Weights of a small GPT-style language model, trained from scratch on English Wikipedia: width 576.
Each number is 128 + 32 x the weight over its row's rms, rounded and kept within 0 to 255. Layers, rows and columns count from 0. Numbers have three digits each. The size before them is the row's rms in percent of the matrix's.

# layer 6 MLP up, 1536x576, rms 0.0614, rows 186-279, columns 96-143
100:159116095092156120134188123134155133137151082097171103106149104190115117127132123102162155098106147098098136099210115116127111200131141073125170
102:183121071137165103116131136124086132043117110128129147140092166145170069080126179129147104151125117164171151130122170106179116154171123120104102
104:120152066127136145108170144136130163074125215163111108124130142137086128112132170145097173105142154152160183151129150094124125129129097068148126
094:111139074126107117138096097108140207130088103073137139123087085161097120133135115094183140133112161128128115137145139159115141140193116132100176
102:074132143080124110111168117159083035158172105117081086089137106172096133155144120107199141075117148149102156113135112104135103073183138165155163
106:114146107104129104166113106128105130195113092128119136121184168104165163130110135087125142148135104106120081164143091136122194134182064089144126
097:116093130072117122148141111098106120142128177130170178156113079094091139121102153171128120144109139091142171149144087131188171117144115103089176
097:143101099090107118161163108150125130192106081133124175216152058151109111104104104120142113108128145151143142164150070165096131154157136103143111
103:143122178173146117123126197107182128124118085140062132133164052140170135183137139098136154129056231132150140213151169141184117140089176100142117
103:085141130082136119106115061163122113197115121140091144104139161170106128123074129167113239125126112134144160132108182077099124162163075099126140
102:081087140118096131154172128114081078086173137122081166148113123103152196121116151118157115136142081151087123129123113130134087169127117147129134
093:130121176177100208118141136091115148154083082103093090134147135103167116155142105098148129151172119169175128099078144182150141123131141075171160
110:087144108109166122121133075060106140154141101121183112186119116109119148216135156128150134126085133112179106138106095157146135080125090176081120
095:099088145132159196132066112069106041132107131148179124068152123085113113093153082112135082116185137152126134131169119110098082124122112108117092
094:122166137200087101126170114169157131105145170161113177123166086100151121114148127129118175093122106106115138198129122122172199162190124167167110
098:148111143084116147122073125086167111133157108182130143147136167144143078149132157128098122097121102118135132181123134106156156123098113104177149
102:193154085172071102108149126169136101139161129077108156133115175117092092110099189165120136158124098134157204184098118139128154105137049154098115
102:162142145133125080081072145121110092149133101077101145148156109138129153101132094129115172119109140146080158081078144115113136078117161107070136
093:098136160121166084132080122207158149133132139123138195167142072200094117130137145112165155075122177081146105147212090129133135128170113146187130
098:203092101144119105181147111140107139167109158150095152109127134141163127115133168134078076102065154107153159123198117132088112115109110139104193
096:188109218129146177124134156094140121078146122146134088167120124145158128124100188132155143120156140147150087080107148140207085143149067191062122
101:145128133135230139153146092185128176142120149060198139092132055186205127159144105120136131149124074111104162130159136144122103106130152123179133
098:198134128139135114097126103145120125133125124092136097160177136140055120126138070161070135094130083172156124070090157097130089134124153163086077
096:162085157126129146111156133107112108128173215061131168127191135119128113137147111138149138161120107133116192083120085117152147141127111122070098
111:184163153148088080156149098105147151080144113124155140157078115181154186176077148212141147150085122096109132108111075087138080152109145128114109
100:124103142167157149149082145193123074128132091099100106139082076124120097133109136205083107149165110211134130181220128111136110110145136110115113
105:109214186143129135149158140083100089169076150087116152112051105128134148137130083118134124118140142157124126095083098177132160129112150116129144
104:157090187179073138122149144103139157101130117173122076075136096133145157110091135105167124119172098151143133122099129144156143117094098129070129
101:127123128128083135132143118126121159166135133150080140108168184161139121139188184109135177179195125153180126091141222125185155138163131155051123
107:089162106082153149059170096119153114134103103125095110113131112169144153081112132117149157106108132110181099142118146142159134144099103180138172
098:168043126109106132165076113079157102126137064090114133151170110162095114135228136129141138118128129146153084148093105071150227156141184107094135
104:071109106094107118189166027143170140091131140138128162095061083175190114155160114134113139124143163114161092125201077095101158161139130133146177
100:124116125069116104089144130083117153135070164135077184116145089132104128094112145131186186120085182127196079113150130140134144128109086183144135
099:104113133137087092115135136144070137130119147130159072096130074137152108151114114103099138127107107088162164074145148140124215178148171114195142
103:106151147118139107132167079185149089147093129086112171095128165095151105055144106143156101147147116057151086143145120152126149077137194154177132
103:160136125176155148127107140139126124132165196136129112189129098108113130155125104158114104090136116108153127093093154104138211095176173199100116
094:166102152101132109108134108141123118157174077129071102110092111202152157183091187154141117078094158174076174123148076129119108139175140122139115
093:034134193156104119149144114086115101144132101141130143140073157125131117169142183105128156067199133118142139134144159123151111168113135160137149
101:069097074110131132072117167117136139109074195138123102166130132143107139141166215096123141086104093144096134156094105154137083125178115152157111
100:151108125135100096066060119079113126113159086090115187135115104142107130118116081130114142101148112126134124112085113130085196138108116135090151
107:174101123207143123129142115129136125152089104125146139141143115165125118171133105101160189127181100137185147122178118183139136143137145128134153
100:083147170115180139072172097154193181144092110175112151103126213080164103139148111157114115071168145078123107171184131077141168132148117159123097
103:100157103160142138151095072143107116137074157151136168147078154120154103124166110137140169085119110118107211133119088129149157079060100116170125
100:102140130180120173163161144131159121147111145116140097150124094136116145103120128148165080109097104143139116134142110100161083139101132123108096
103:183144121134068101110176083125139155094115119147117160140107135096098141140151189132136098162144133098068121175088123188106095138097193110126110
089:179086141136073166138126106147091104098164108152121033084127126086214140105127136094109145149166107198098148160136128203078135021142131196156084
103:149187152110143115111117122124113103082109093062096118105133162097117141130089139109172077200081175161136138091094132121114154110135143113117138
093:117118127097157133081145129124041158126092184078190122130101086102118119150088151148111098090114180143164151114141107138152095108107062122132113
099:136127079135105133086118116168132112095082109056129152125117205129127184097127179117134146175149122082127087147132127077203084102162036166149113
102:065083168163148160144103148133148131168157132126169179147166143126146156093098168142113123134160126123075133134111076172133157114128100098103176
099:167104035117111112100109147146130095109141164146174176120137117106118147128121087144091156100102100149170109110155116104097155148122129099121103
100:123095128149137113148053095142138128081166143111152172113170151159129139076110112155105145166100121169050140145111122117151096141120095100102132
100:147142096164123157145095143157103110123132119144093123107126127158159149146155212123125136074098110126118070127107105162152086117109163152117109
098:205087127130165166087070133053137120193153115162093142142142093126165108118147104099156103146135133110127088091172165080170137104193156195111156
107:166139151094126117173162122144196106061123158095131178097166129151110176226144099142143120149171097107096142101140133148125166118130188149134185
101:101130127093074114120127170134105086142077122077151151095144141164114133024125166141099137103112141155132166063137110012128115171176053194115075
102:072084129116131130125153131121128108124109116136199136141154127134111117151173095133113164141093120123157175125135087110180099160187126109108150
104:149135109146137131155146162133142126151131084153139121118119160106116110135118095073128162075171069129141147104183117094068097136121127201159153
127:092162137185143121076115124116138159118123157093137161156084137103097235144078105136151160113102137097080126124084080196119130059163146091147138
099:154173064156101085140141072206152096089087088125109077182132131199125124087141118132074079164146173100164139177079168133103112147056137122073129
103:129154114141139151153133117096110086120117117179170090152107199143083148126123163108170122128146126100092139121141117157182187109118118144119172
098:173147139141106117164132114145163128136109127090060157127124131050121122124138227133128065120123132123137164158090130124088089101148107120150130
110:076147052106109129141150140129112149133027110206026163117199099100154126155141165133120183108063142110110129133024116129145157099171160109143127
105:114132072097178149144094133194135132186115130105154135110098166106154120096120155170145127144174138067147136148118117129136139095091156121078142
116:158103205183167104126168102123101125117121085057165117195134089126129092159160143134133134172092129172088164125165166171132156120143107140164189
099:094188058083083067141165088153122075098123143103135045102075185136098131134123104114125143159149093160121153150134140131144109136168132079106106
097:132066058099098166117160130060118115144159133134117119122089205190111084083178143104152137136179127095122139109102154118107140092168101060134129
107:183094000122123133141135099097123166096154114180113095097153154141132136129127167057142088119100147072142101154182140178143116122167116139134155
107:078111081088121170108102094121151166141173154117185204096164107161130139115093132154118134081136116176111066114193149071056148086094111177202146
096:124087133230101088118163172088156074128105051110147144127116168151183142086161170132138160138116171123189109117119168123173136133182137140063115
105:178105113151136102114165163039120139116130003156181081092124133201126114104128121143078171124136119158093149144118114081171130172088156127156058
098:095123103199162202079143133130152154142159143123109102119134094161082085169102175111113164136138097175166116140125142112132122119147148105164067
093:146154052088129168166163134049140190153105103127083113139155090094179113158128141189088125144121139087162124126113133146197167117104137119198066
101:170165196135059094147155117123131118116194108137106082160110146121193134189142111072095113189157132123073062150145215105152124102148134192119145
094:118128190117125130076162167122169150116111123136103109143140132098131119133149157113140163152141115117186070082107162111169125159150090085061153
096:125132129127124118136118131109125113078099101125132047180121174122052129149159098129129128136121154131133140174115131128112105178142114114151092
096:100138109120108148152122132160132108105101092166021070156117128100108142102104149162140127130141127098148118194138084126116135122083136146150098
102:156209088166116164126133142146129125171189128132016138160138113081119123077129161128109115130126109121134176089200170140165162132117187136121121
094:146085158129141131127124146136116105164137116105075136165111106075127145180123168133137126120100141125162138115086117129123058101087047180131136
101:227125096136104118110121059089109039135132165158137103135169128164111129100138157122060089142152092181170133081119145137150065123155129152053080
103:137122135143214087158187109113141137181086129180116147137121131121104099131131128045147158091136152128043145161114041180095103123187086161138135
101:132138168167145155150135127145127185149112140109138136132100153066110109148139116162108097123151158148110101143122122117133142070146145136112141
102:111117104162123141112139082107122053150107139109084163150165092141148145143157099149102109149090089107085128122090109108080093099133087158096172
108:111131157127081148190137140166104181133119108174096160120114141078070113105132151107080180144145144138095061085097133118097080157149171136097115
100:056114164179098111113103140195140126091128137037190056169153151142138123077152140118134197122125139117116133159158087116196149115109135155133168
103:118147093070094125178129151139127131180128154144133177149076145147125109088110156122137138117097158165150162131183135174141124138099132130147112
098:103111067188153096129200138147152114183110126159127070168059072145139162124121096123153127119157094114105130068109126086085104169119139121118124
106:163131096120099095100105167095153154118111150139114120086168093110115127122141086131108119134170155129138072199165139071079147137128080173101164
096:042059092143176119105130171111130090151176079114150119154114184150096162101108146076183090108144149165130155137078110157173181099199095200107124
098:129120143049142068106128153135103122095113144109149189078146195172126131110063128136132146153143132165176121153159125095130128136097179153157144
108:101131154071123245071118136156125097102090140089083095146163207137134167133172120116106090102156120168077085152097151138094158120124102122099112
102:191122113183101121170194075128170142150095127072105180150134079119184158090105135140123170113109114150164188098069176146145103141123152163151124
097:138087178120149082143139142140145107212148078133143100121126097078161137125117168133123109109070142117078117102129103131162137175154107064140113
097:118114172161046128083143127068127086092171119142111155113124124139147133116133169132104109163117126107155126121106137099143142147122134151141151
# layer 6 MLP down (transposed), 1536x576, rms 0.061, rows 186-279, columns 96-143
099:153075131099122155137173152112135068167142123121155124118142118165115093117138080032123145126120098161171136155106175174120143142096149092115171
098:217088102122176160161061089124107066117113153129108132108119081098144092138093158177146161141123096148166176170166138086134183121114120093117101
105:208129147140130139135146182103087170089094110164126094108098099107091122115154160095079135149152119128136136107113117128096123094122089101123120
091:107138132134067111102161101105112163189094078113069196165123095180142075150141060175095099217083132140182094078151095137127096123154102143125164
106:045142080122147145119185105107068086120122193083121142078114106084124163084121130134117051119175106127148124099151046180123111073158134134166146
104:133136156125117097112150107047120157136101109147141156210139158156173136145118112074191152180180128105175123165135140167102146101140058141135128
096:200146091138122085141109175128121139092137158113184153105170177190115101130090132069139128107140118083159110127104102118102136194119131126148099
101:125107153103153075141115137117119112148159152106153117123190135168139188142133132153145102112141089118102139181110107139155149126145067131081143
102:109109111120158155125116108130160184128157127146189196161118101185160156145132117089154108183119123086128131134159123115161106132102148116141157
103:111151086159095170140139109121114128112115094100126137165094115112077089083126127087081125141123129177050148189046128115077139153102111138112180
099:096132155060106098116125144160126114109137168100126151080148098141103119157152111181124127098150157116145109156090117140069136076140070098159137
099:093170122117154098155080089135120046118068120120099191129116101135166135146142105103141118097110143153085129168164113133110144167076168133124153
095:083072107104154145085094073077142126151114085115168116166083078077095171150162129111138126121058108120182130131120098128220175120128101156077000
091:088101129137116116126054099115129095163132150111104170112105076135145097150108115080149107127165152116213091119139103115079105196108151105090103
080:140132116081138165116149124084116139147143041107184092149116173136090116134182151099149130203156118144130106092093118133127162135098104134086177
100:174116148115168113179096128129168124169195077108137147151088225114129122108121137144152111150139130125128117091125094107132123078189109124135102
100:143143110104168159138105151130049164151134186151110121103067130060118109133113090150122097089125144106134137105101124082132186150167167167060160
104:102154193140129126078101118106119174161114136098126173201167157072193128127127145124110188130128192054184146129111061151130099126130143135109177
100:174122082155150141101141151111145119135090206169098187125133120206121157192092110126152116141153080146068107123153103127104150122178130126120123
102:119109128073136145143128141134116099176118106127043091108114152129108154136128162114096130108087142143137058167152148153151141096098097137103079
097:142114157124152132140140070153120123081112121153169124144130152137135086172117180080097128137125140158079115070089143101104092115184115136055133
104:090156093152200168141186079151081123155127145124127137161128133120179134171119145152099142159145132104158144116160130074139098122132188062134095
097:169145173158125167083130132104118022143139133126134144167163156096150125118110091064083187048142149107151135098119114136105106114098074089096111
097:088088134150095130123191167155113079129173213082137060147156192105107128099112138191128100136133155153178164172118125132173100118172104089098144
095:147102140130162112157189131119122109118099149103157123111086102184130150145137068178087071148097168120130125195141128128212152158085147109143203
100:162134136085102136152107147149172122124131154110116166134114109143167167157139108097116089177098100121109166122178124099075122161126079103125131
105:101100137102130186148157078123132093106153092067170114092118137098103125126122149123133064103092078086154151126147109169076115108081092143172170
098:117094171174116101177125151094133199135109130118122122119098153130108201093118178179181068117146072111073125091082110112104177092156116115119143
106:101150156125073173131170140141126130116099090133156114141125126130160134131234184135155179123189144161182126119156168096136089139159152058088095
106:091135123095162173134118136138141140136129119136117146147156120122131109127121126096129151115098127137099119112054148114158118111125149144114156
101:151138112111143083067117096130123124175126154116121110181108138111156147110116102000129116104120109086050130115103133144165124157175141132069096
107:133200103095101139117105121208165139083112190130121149108115132083147107121154145184152109042150123153130116108126173116111119128134142123153216
104:173094109133129166084116185138054129139134121166185106167075093123128114117122176148143100144144146100144095225061180114132156122161135138116126
100:099127133076105101089091206117143100121153120143170077144106145148163148241049188231125111157174110129130151172111148068138172160124142123148151
110:137179170123122148138126116154109053124095149118126138094150138124148078125107090175107161169167074093150152110128138113117118144081140117150071
099:139120124116129204105157146138088108110126141122145128163156131162140122173082086147127121098149120077152092178117127156177116136138123054105132
091:221139111111122115152135126182137161174078045169151141122104074126108175169090204114135093104145151134093154194131132104132122118149143172151108
098:162105163140112128152104147088098103150195148086107167152114211081139116103156103165145122142156166154107162180100052103119115112124077149122137
105:097099140166163219135156151102138057136135107147128114106110143101108087075120116130124092112190149134099135164137064076102112129078133055156110
100:106156153112098074122173091185108092153101131138128116128097171147108133103088147089226160123083163147183124147096157161150131113116083127135162
110:111177120073151041102102116099129159157163097125164149155123097143066119165106119085133151131128059118145126155152138162143099129156126162122120
099:150098140161132190115107147128151118115171060108162103170104155133145101135100105094168106118168171084141102182129197135117130171172081135175120
101:129133066161087147138112071103175167152058144136062149117138136136093081157143096123104109123113129144132120122115105128104141135084168152097144
099:120162161111109082117138132163160084088125186094174131101113128135176162116069098203121089138158147089119163108135078122116091165110137156110111
107:084119149147124093114149105137168163135151139052146098152093035122145172128081144125184107119153108095140114152106136149204134144107128125127133
095:182115171102126152119110124035116149101169132135100190136124127131141166121108117085117171135135067216093136104134129110149142113123106175127142
104:139173143101027175134125122105125069093089137170124085122156123129147151156160139204172107121174137134140234120094084154129092154114110163163153
097:083097136105108144124133172131091158037118108063164103212145068137089109118097120099166132063085175134180182128130116159170172134154141159138153
105:144160074149139118135151129097136093147064110170116161153101104151139123128153128199099142155116096068196119131102069123142158114163071114142125
102:140114058164152153133146108108188107144146166129124140126204116117174134120078147138139155151127145117167089160148096132103109145153110115145107
102:134118179152153140129088102168130143172111123141156136139128157069107121116051127123087111071152150127112062121125101124192164119197100128143108
101:103133177143121137103111106116150130128107088085141139126130087109107130203137122139103112142156111182128172100136121090164102130137124128107105
106:103077123128118194120058115180123141124141122131151086089127113083116149128150157108127104089091138168136135116157158095094139110125181136178107
092:119168113135135076151188087112151163141090096119138164140165067126139136160145158134116159168132089108147135148160146184213153164139090142080059
103:140127142142014134132158168133132189064116141099156138078112102123144125123104099013151139164139146095153135073151080075144190172151102124139167
092:141119160155150173123128192094099130134049092060149119131126087116120149091098189115116104087105116188106106118053112121088141164120130099173174
102:108113118165147100119131088108095162072094145130188089121145139106108132129165130108130118169138117100184129144169152163125108157134120140170089
102:135108128147078200103135103172159070138098118190131137107065137140124085090102100193102105101143127051023189226102112134128148161109110135158153
104:125078106135124131138139102084070154135105156121133079105140188130127109132141108160115109118130124099135130129139092068107085138109109105143094
101:125156126119134134112114118213132114180165120026053083153119094099093146110084132092225142128129083087079162111108158135088136158182147158120134
106:117128185116059211142136139121101138147112083181152155092136116134096211097184165097114104079111206111079110152080044116139119087200112124144185
103:102168095163077209098149134144117163082094164113105136135088135182126130133098093108088156173130119123107108138077128119157129102138133086178137
108:156171101148151110128164139162125105153137098165140135181095102090204146151106118147204161144107127128085116172125073095162102169084199182159119
101:049088157127128160129151116164086111138119145151133083095101119141049116110094124105128148134171092134164122161124157161142189192131112112090122
088:121135096074136152092120129125133077179122125147086126078122110085130140082137159155132152103173111123127117108101128124119115115170130150102097
101:065161123138095038093176107084052134124122118114206114035172136136120156134074153125138160152115189176105136136135124147130096112165096140058110
095:096086144050101075081161102118161171129137138126114121100141166141125138150105097181132116081069091192152122135106129125164136102150196140118207
104:163133063135141150128136140166042154116080105153168134073100153184079129115120122148083180111148132191111136089131121116172177140140095120169143
106:132145156154063136167102111136213123121152149086081109081113103149168173063088129103089154139132106177121138166160169126215078140066164078156121
105:128080123158062114118130074167055095114118064205100128122108098167126128212141100140114190115118115098130115140118142091116160190181169129119115
104:115125122098160170135151154125143129121145109139126137056133119133152119109125123130051110103098146134133135179110133090136141122199180147129147
098:096143101081159150109158145183134157099131141173113083120161127073113127111115138133125097062156100116083106145141091150191104146149138131129150
097:078169168118127156173071106138124150119148110152116159068114083119152129115124146174106105150171162150131146157170127138194125145130126149160084
102:078159133070161131155146121089096142113127128097116102114138062117084124121127109112164122153093148116153145103156098116079177139212092102098140
100:153141140066154079120141116189177161128143131145138128143155100119074088140084104074080106099103139164141154090084153124121176132091128121151145
104:118103161138129164096100136084142113130113155145128184124138114110142135117085116175156147169125132131139133145096094099214104107165141180117111
102:138135104136117171116174130189112134100110157192106124116171119153137120112134154228101106146139126077171115114101166171146099114034156133119152
111:141149103114105045103071138138152113105167112084121125103130118136138133106113147081104111080122133064052138126099155154148173147211168124114031
097:217158172102099083104126088132071163138142096074121163160133105079186156181152165066121112179090109155136122179133141124099111113155152198128123
103:122160123152122098107121122149134056147156089075097108160168140171116122098204145106135128181132102088125128106134122123149118120146104144090142
101:138059111104169129117057130130165084102169114117166096209128087112116153082148123173166163106137159102099208210081140114102093094178193053161147
107:094125123137168138121173146163168164142138162076119109129155139127132123152132131170087048207188126130073101115104118062131151104176131091122127
101:200115051164105085121173127140120087158121135176157166148139144136149157114149129143128066109159095161142139125116161146092121141076162130104156
100:170062159137125097134148134065170167087119124121141147137159109136143119143131124121128118181152123093102182153105128067126071113123153141206115
106:164162134136116126135081138111127096125140179086111154171143112122123117129196144127149144199136153049108155132121123122155065121096127161147055
096:135135155120213123166165145110118189162130142057086113114131160129097085093173117099130129135100137141153109138132144152150107107123077151099124
092:153119156158132101130151151225110204128117079133045132187126156097107167080154173113127174145085133140167190154074145112164112146136123105098121
110:134189102141128136079097165108136108157146141116088082128074122136077125115075134181154128081135168155153127141123131148075104113187114106099175
102:136103154120116127133150098062187124162236131111145128151133149106092128060085134109177105119100135164083202129009056112168069190116178130127136
098:143139130119143079102075140129165134087149158105133155145156186137100113129132117128169118182115076125119121100147122103082172144055124112101131
109:124141178131150185123119186148108110143107120120094135116089158122110131084121053121087071156137097051093160107127123132126162105081118165144173
103:174147114182150123087075108120150186136095126157121076174127129117170205165099131117149140132145140165184147114159145097140077143166137118125168
100:160109158185114189096123167109066093101126114170122086118069104178144114117117117036105133147118158128210123082125155135116132122208104160118124
097:095120117069165121163065130137105125093112147152088088121153107137148128076154124145129137114162156105144127102142179103112109151118116178079006
# layer 6 MLP gate, 1536x576, rms 0.0634, rows 187-280, columns 96-143
092:035156114167078075141174185084095113149155121133157146146163109077110178164125071118147213139150132127109146065093109149127108185122124180174122
099:153130133206082119132133120115174152118121162085079094091092184153097174148137144106206119134102145130160155114130143161168125143133220151117179
095:094167084163156111163161146102150140158091058112078118191063084098066154094080186146133161200077158110158149094120139214118142072124124108127111
102:188129132174108094123157147178136116129079137084113123163158144092127120142140138157192117096124157149150182145097164127139145132071121128130130
100:125108144157064108124130067168122138204155136096091133134146111103089115155130129128113116061128154130164139091170102068089072158119117077095142
098:171109161146097147172089076088109138101160123133138120123113199162092139034206129156119073066159085154142139122153125136050087114105112033104117
099:142152105108124086172161099127125126140101137107122092108117120123110180094100164165140076132051126156153105110180048162131135121127095147133133
102:119162123139073065118103091171145136178123156135160167137165107141139146145092115113122093150141147098152102143155114137138147126084138125109113
103:120112137063104109118144174114076087179119162143133123144176103128097143130101107123125105148125160132132142128077121136167093127157113152113106
096:150186112133095126116140124097104160182128149215099131107116087142088127152133140123056154060107179115106101111133096136118111112183094164177144
094:089110143115153064145148139160170123130119224142164128082139173139061122126123140112162106120166134100174146101125075166127145177139070104165135
111:161108128174127115119124161163149124131134181110072144136128121134133154061142110145097097133102117137075211116145098091134069217117140073166139
091:089095209121099151080126117100069079110138106092187102074155142082172155124087130146125115174172136114133142147161130099119126159122101116115100
108:149086109106116113161120107123159134127161081091151094132125130113125055187184146143114154155123096125113104137160136174149133108120076136143144
095:101160121124098084110145175209094158185116187110147145129092112094097158173178171148153127098075121081145148178139105110161147163112096100174135
102:109126158145224127080107129095118120143099126133085090177107149083111140167136116139132148074140156125180152116075161123134142131072140173207077
098:120122148157107149138175127131148126069148137093119115159124122128111116102169056159135084144178122112130156130181108173157097188105000112107128
099:171127245114149099088163153111088098135179085112117081119153105084150127049145117118147129143077152172088161117089139077123126131158152152119131
105:159130139168118115043156091164115131105088128122145151151096118126072096092146131152173130107130193119142148137137120133130155142089186111104126
095:165127103079121127110169193141111137106109146131162164146146110119117148184046169145163159021108164101172130173095075152104116111167109124120120
102:157154096125072139118103078144080085141094108110130105105153136128127154103117134145192107082146170115134120121096099091081090173136078203151101
098:127129072176142133119148131135095075135194092160114166129144126160153150177121108134084191126128179113144129071135158106139039144125143121130130
098:184166128107134101081106131130154170101159149163119156126073122110120146177107081166187142079167174037122154123131124092131102143082150144126144
091:164078097139149111106107152149108061123113100116158090120084133123081073157120072119184142116151147142140116166136137142177142108130135240134195
096:132093126119153155139144148171172097157115167133133107130124148134118135144106146168134039122138134106164178142134117101180125145112166112118104
101:183132094150134144117095147123107090178140071110095090091120139128152132083145124135145115168118164138073154148064112079111148132200126132117137
100:134142089052112095140153170103126142106117113053130102143107165148137154164116101191098119133083156156114206146109058100130132106146158143066126
109:119084075135134127131074161161157135129041167115079132127085129117130157105073103150119177135086165130142166167095109110117117132138048127076108
100:149152085212137159095161117123136105099133148149125143160132175124124142109107105102123127115138191191101193114128117105123144180094086090029124
102:105124168128116176187162124054189171145119080171158101140120126162184105141157110193118133165149156153111111130102091191150124145102174130135137
102:187225113138186183134227146107133107109145113129070086093138159092172131159089120136132144224138146139136118161155059119198112139201149174160135
098:133179120179100132168147166161092063125139134146146149151125123111109110113151149166167150101120128128111110157111054117146104178141126112164076
093:216117181141155135201124109098084129095117150110124151119119128091141107108184080119148151104108155163144127129178167097106123084100112120090101
107:133176124163063150156093100158141126120104104094088119100114153118136147071093197150107116085121130135100141194055086146154059124079105147128089
099:085143113118125120093149114094132038080091106123139124078079138128156138121060148155146129145130146130127176157117091137105116088109147150085122
092:087148118157155115132132104125168089098094192113133157129166103073128159118155142178164147114129106116146155153099096151125111124092107129120150
101:184141181106123118128107097172161162130199124129154153122145187122083138072109138123073132138090140064146147160094115097137139162132115108107111
103:192168131119122082094126013141136153096125110135087133161183021097131112131132135138147133176081145071112088136166113146112126116165119141102123
097:132120157202125143160141123127116126156062127116097135099123129062132135152152151151071088123203147175123199100172150152114111107145123129077160
105:150133168115142125130136081158134191169126147164119234164184067096069141133168148121140193143144139115156170201131120159123167116097072126147146
098:125100128125088137112137051137151117138145137117036104151105198111141111118100133136137170119119154151106149173129098154153167097176193191145123
100:171103154167097122157119161184116155117154074088050171137113129127197119088118083126123121185177116113122116106155096134092041143146148152156156
100:134161116157084125107113171141106178131153112105134064122103089094124173137084117152103112144136115111153103094187143129134110126062133088133144
101:153160138049157136127149167140134117151108124135166107173122109117181155092094115156152122122168129101145153084144124120174141136158102050159129
095:060115093106108138118120106215084083107064087116128109121111115092141132128121121182139133159168132111087107167141115130072127124082145139138152
104:130102237158156123159099161121140192122131120127138150101065170114094087138125117124106155142078142130106062140205155117194120116171146124113144
093:119155072130124175105138112145115078133127096083168080113131162179143109109135127149131173138097154182073105149161118163172129146102092138118102
107:131134125116132116132099114120119093085135185118132112160127102090140132151066130135194123061102114109207128115154122121086128141124132107099148
102:120116135103146135066112087125109176134141149189125148083086122037088137196086126162122162140162148169096162178115137095105157103103143149151117
098:123141119128168158118177057075154150051102134119141092166130158149149147116071211141161122164095174097154128102133156154134175152179142126181121
102:117181087103058172161150172165062135103150154127146129148092049147144126149094088182146104152116111104161096145077135071116170118162087126164116
111:137195178102127147110099133117109149140138146171119137135148138102144124153080124124134091122091209130176158121118123156149091127139112150073166
091:128139091139165139129118128168143173143166128109111155234122156163152133068127069113123161078104169134115109168081102044134104064146197121153174
105:148174094157130142117157163157128075127118146090105139101081198101154154112142110151165099141134147098080137112154100092146154162154147101171142
094:152185139168164105130116108148143194100187139127148192110096140101080172193142129136158118141088134161171105094112130197161076077120139081173047
100:121106124108131104134171138129085096201124198137126115145126119140120152113157164092125126105133081144070168130173173091136090168136071158075098
106:129173112169072099075119089106128128142132157084109121099126109127118201108111139113075109094083124097106106091156150097139119105090085079096126
100:141121096100145130110132150074041120122130137141127098114148177145147133117135091131140120138118136103110131129135102072105093149120131137142108
097:114135107092179108104135125139094166128096128113126125134148141117119124071106123134184153169149159182110123108101121143150151077174109103143069
102:104103084117113152116082080110140154142143148093120100067110131117162154196172129153100094078104139138108154124139110150134127116105166115115093
106:192105103183119168121178162114125154163156125093146112116101085134121161139160139143116113218112115125103112169118106149163084078108187117137154
106:156141140099155144112068047055070096114128118159128094138120187164133165143078138156173139109162134156165113110114121117181140157146143079049111
094:148105140128113148131077068081126102152121130171123107079121122108133099092111176182121131117181203185121147131160136153132177108119098123106089
098:144110143124127132149139112146150181066138142095119112138103134156113126142136127123147118200096114143148137102142127190147121151097157116145199
093:114130188178150133070135133033081177120115159121181157111135108156131147097088139126111144157167171125085114150081056071153092127140110193098122
094:110100115126153118123150115158153079154177058090119160152124136151144120143118145112210123152196140079082138113116080080101165169148067139171159
107:144134188174116107162096076159130078084063148096115155174153171145100151080107099187094105170130123108088110123155075128086136176095185099100096
104:092103120157085125169128119176082110058171155050122149084154133089107141141150122134131111126211143093101172154148105151095156106172162144097150
108:074106068111124103130135101196136124154123137153123144151087127165093133129166087109108130158075171096171144089083101130160159144126090156137160
106:171099162197134102147135081143143088158097223094124121097181117126119130100137127089150118055105133089121134138121134175100122092106114166148134
101:146127160103128098115129105120123102115187114143131102152103149113125131086126153134160126101162112141134083117085128141130134128112067124199137
093:148127098125147069123136125169117122112135166080153133179116137136134115183133106113163151125092123106163116062113130078085095091149142102079180
103:177125163123146228153033103139130130126226124120072136067161135067112140080128113137150093133138102111143120097112089110147051079159101123166118
097:106134155190113133138106121169079088123105151145085153066092090121134169142130129148190148132136187124212130084187115191127101180083116165161122
099:157127119132149112106085113140111107100099093118148137124152140082085145130160113152085095163130152074102105136100133082123113106137094142106091
105:132106122097110114075191081136136143137122161139145141101168126141173120125114088109114104132133147100145144106116136095111108129085158092148135
103:099108096108136125114121166178163160128120163080093105106151145075119148142093090145040113146120090205092083148154108109160115137086188145107191
100:225105091102140121123164139163067082174107170127121113127145122120116206132137127128109159140115118142122138150131121087160126099186141115108103
103:199094105170150174107091111156107126162128147089113173104074089138134193162135088115081180121166138100093087183081125155129135144144096108066152
097:124140117085108143114075113177138126128112202071109132133127103077178168098127092127161129147090127137120141160186122141130119155118151129146113
102:174168131109109149115163129119125133120129131091108121149108136088131143130083085167108123130143132093164117135117160070135112086097149119071113
103:101109129138138156129135160101105174128115117079102061107130094112114127177105135108157151112104162111138094115145045089097090090136102012144146
103:115149153096073106106147130148086137095122125113124115108131127144091103146092120163140078195119146173100173107082086119131115131110190195141116
102:133149173165118110156042122152142098092148144113125150121170160077090130119127132140144173123122100145105119200179108119111052128111132163154131
103:093150074106116106112117128141123164204099132124078157142119135132121141128123136155138187175118126173134159121126105105147138148123130108088117
094:213108214128097144115091052132082111098104130099101162089182150099112125183178157135124117171174114142138202100136120160129205111158123114156152
103:153121141107175114177186128175166101130138112187113132127134146120128150110146199113116126126102118146142161131142132104186076174159133139122129
101:116156157138066156041121127100123048102126082129126077166138102085138131109137117140070165149123177093203119117170158144165182155038082109197112
097:146140149163120175136170095142160144147126102143124114135064166126153129202103076137185148129164127131105141096172113157206136129221137097116090
109:121100169098168120157109110154137149144122135130183140200111089094173140099102133125145116109121088139111132149152102127159136095122150083165140
101:105146089163111113086125099182092059120055102119165106135113132184146201107139119138103127162096140140136135104067094113130079136126144107114110
099:103153044079094144175127059144120104091145122126161145109103093058153156095078061165158155155057160096159098169123119168096091111131176123120115
096:198099134171101139141115158139080106045172153113162102175083139122114149119124122098157141098132147138092165159093095128141134123111084166129163
110:169171129180146166176149116136120087117086149094090166110120145050039102055143199164109124092143106118175113131047135020158127126092173105081137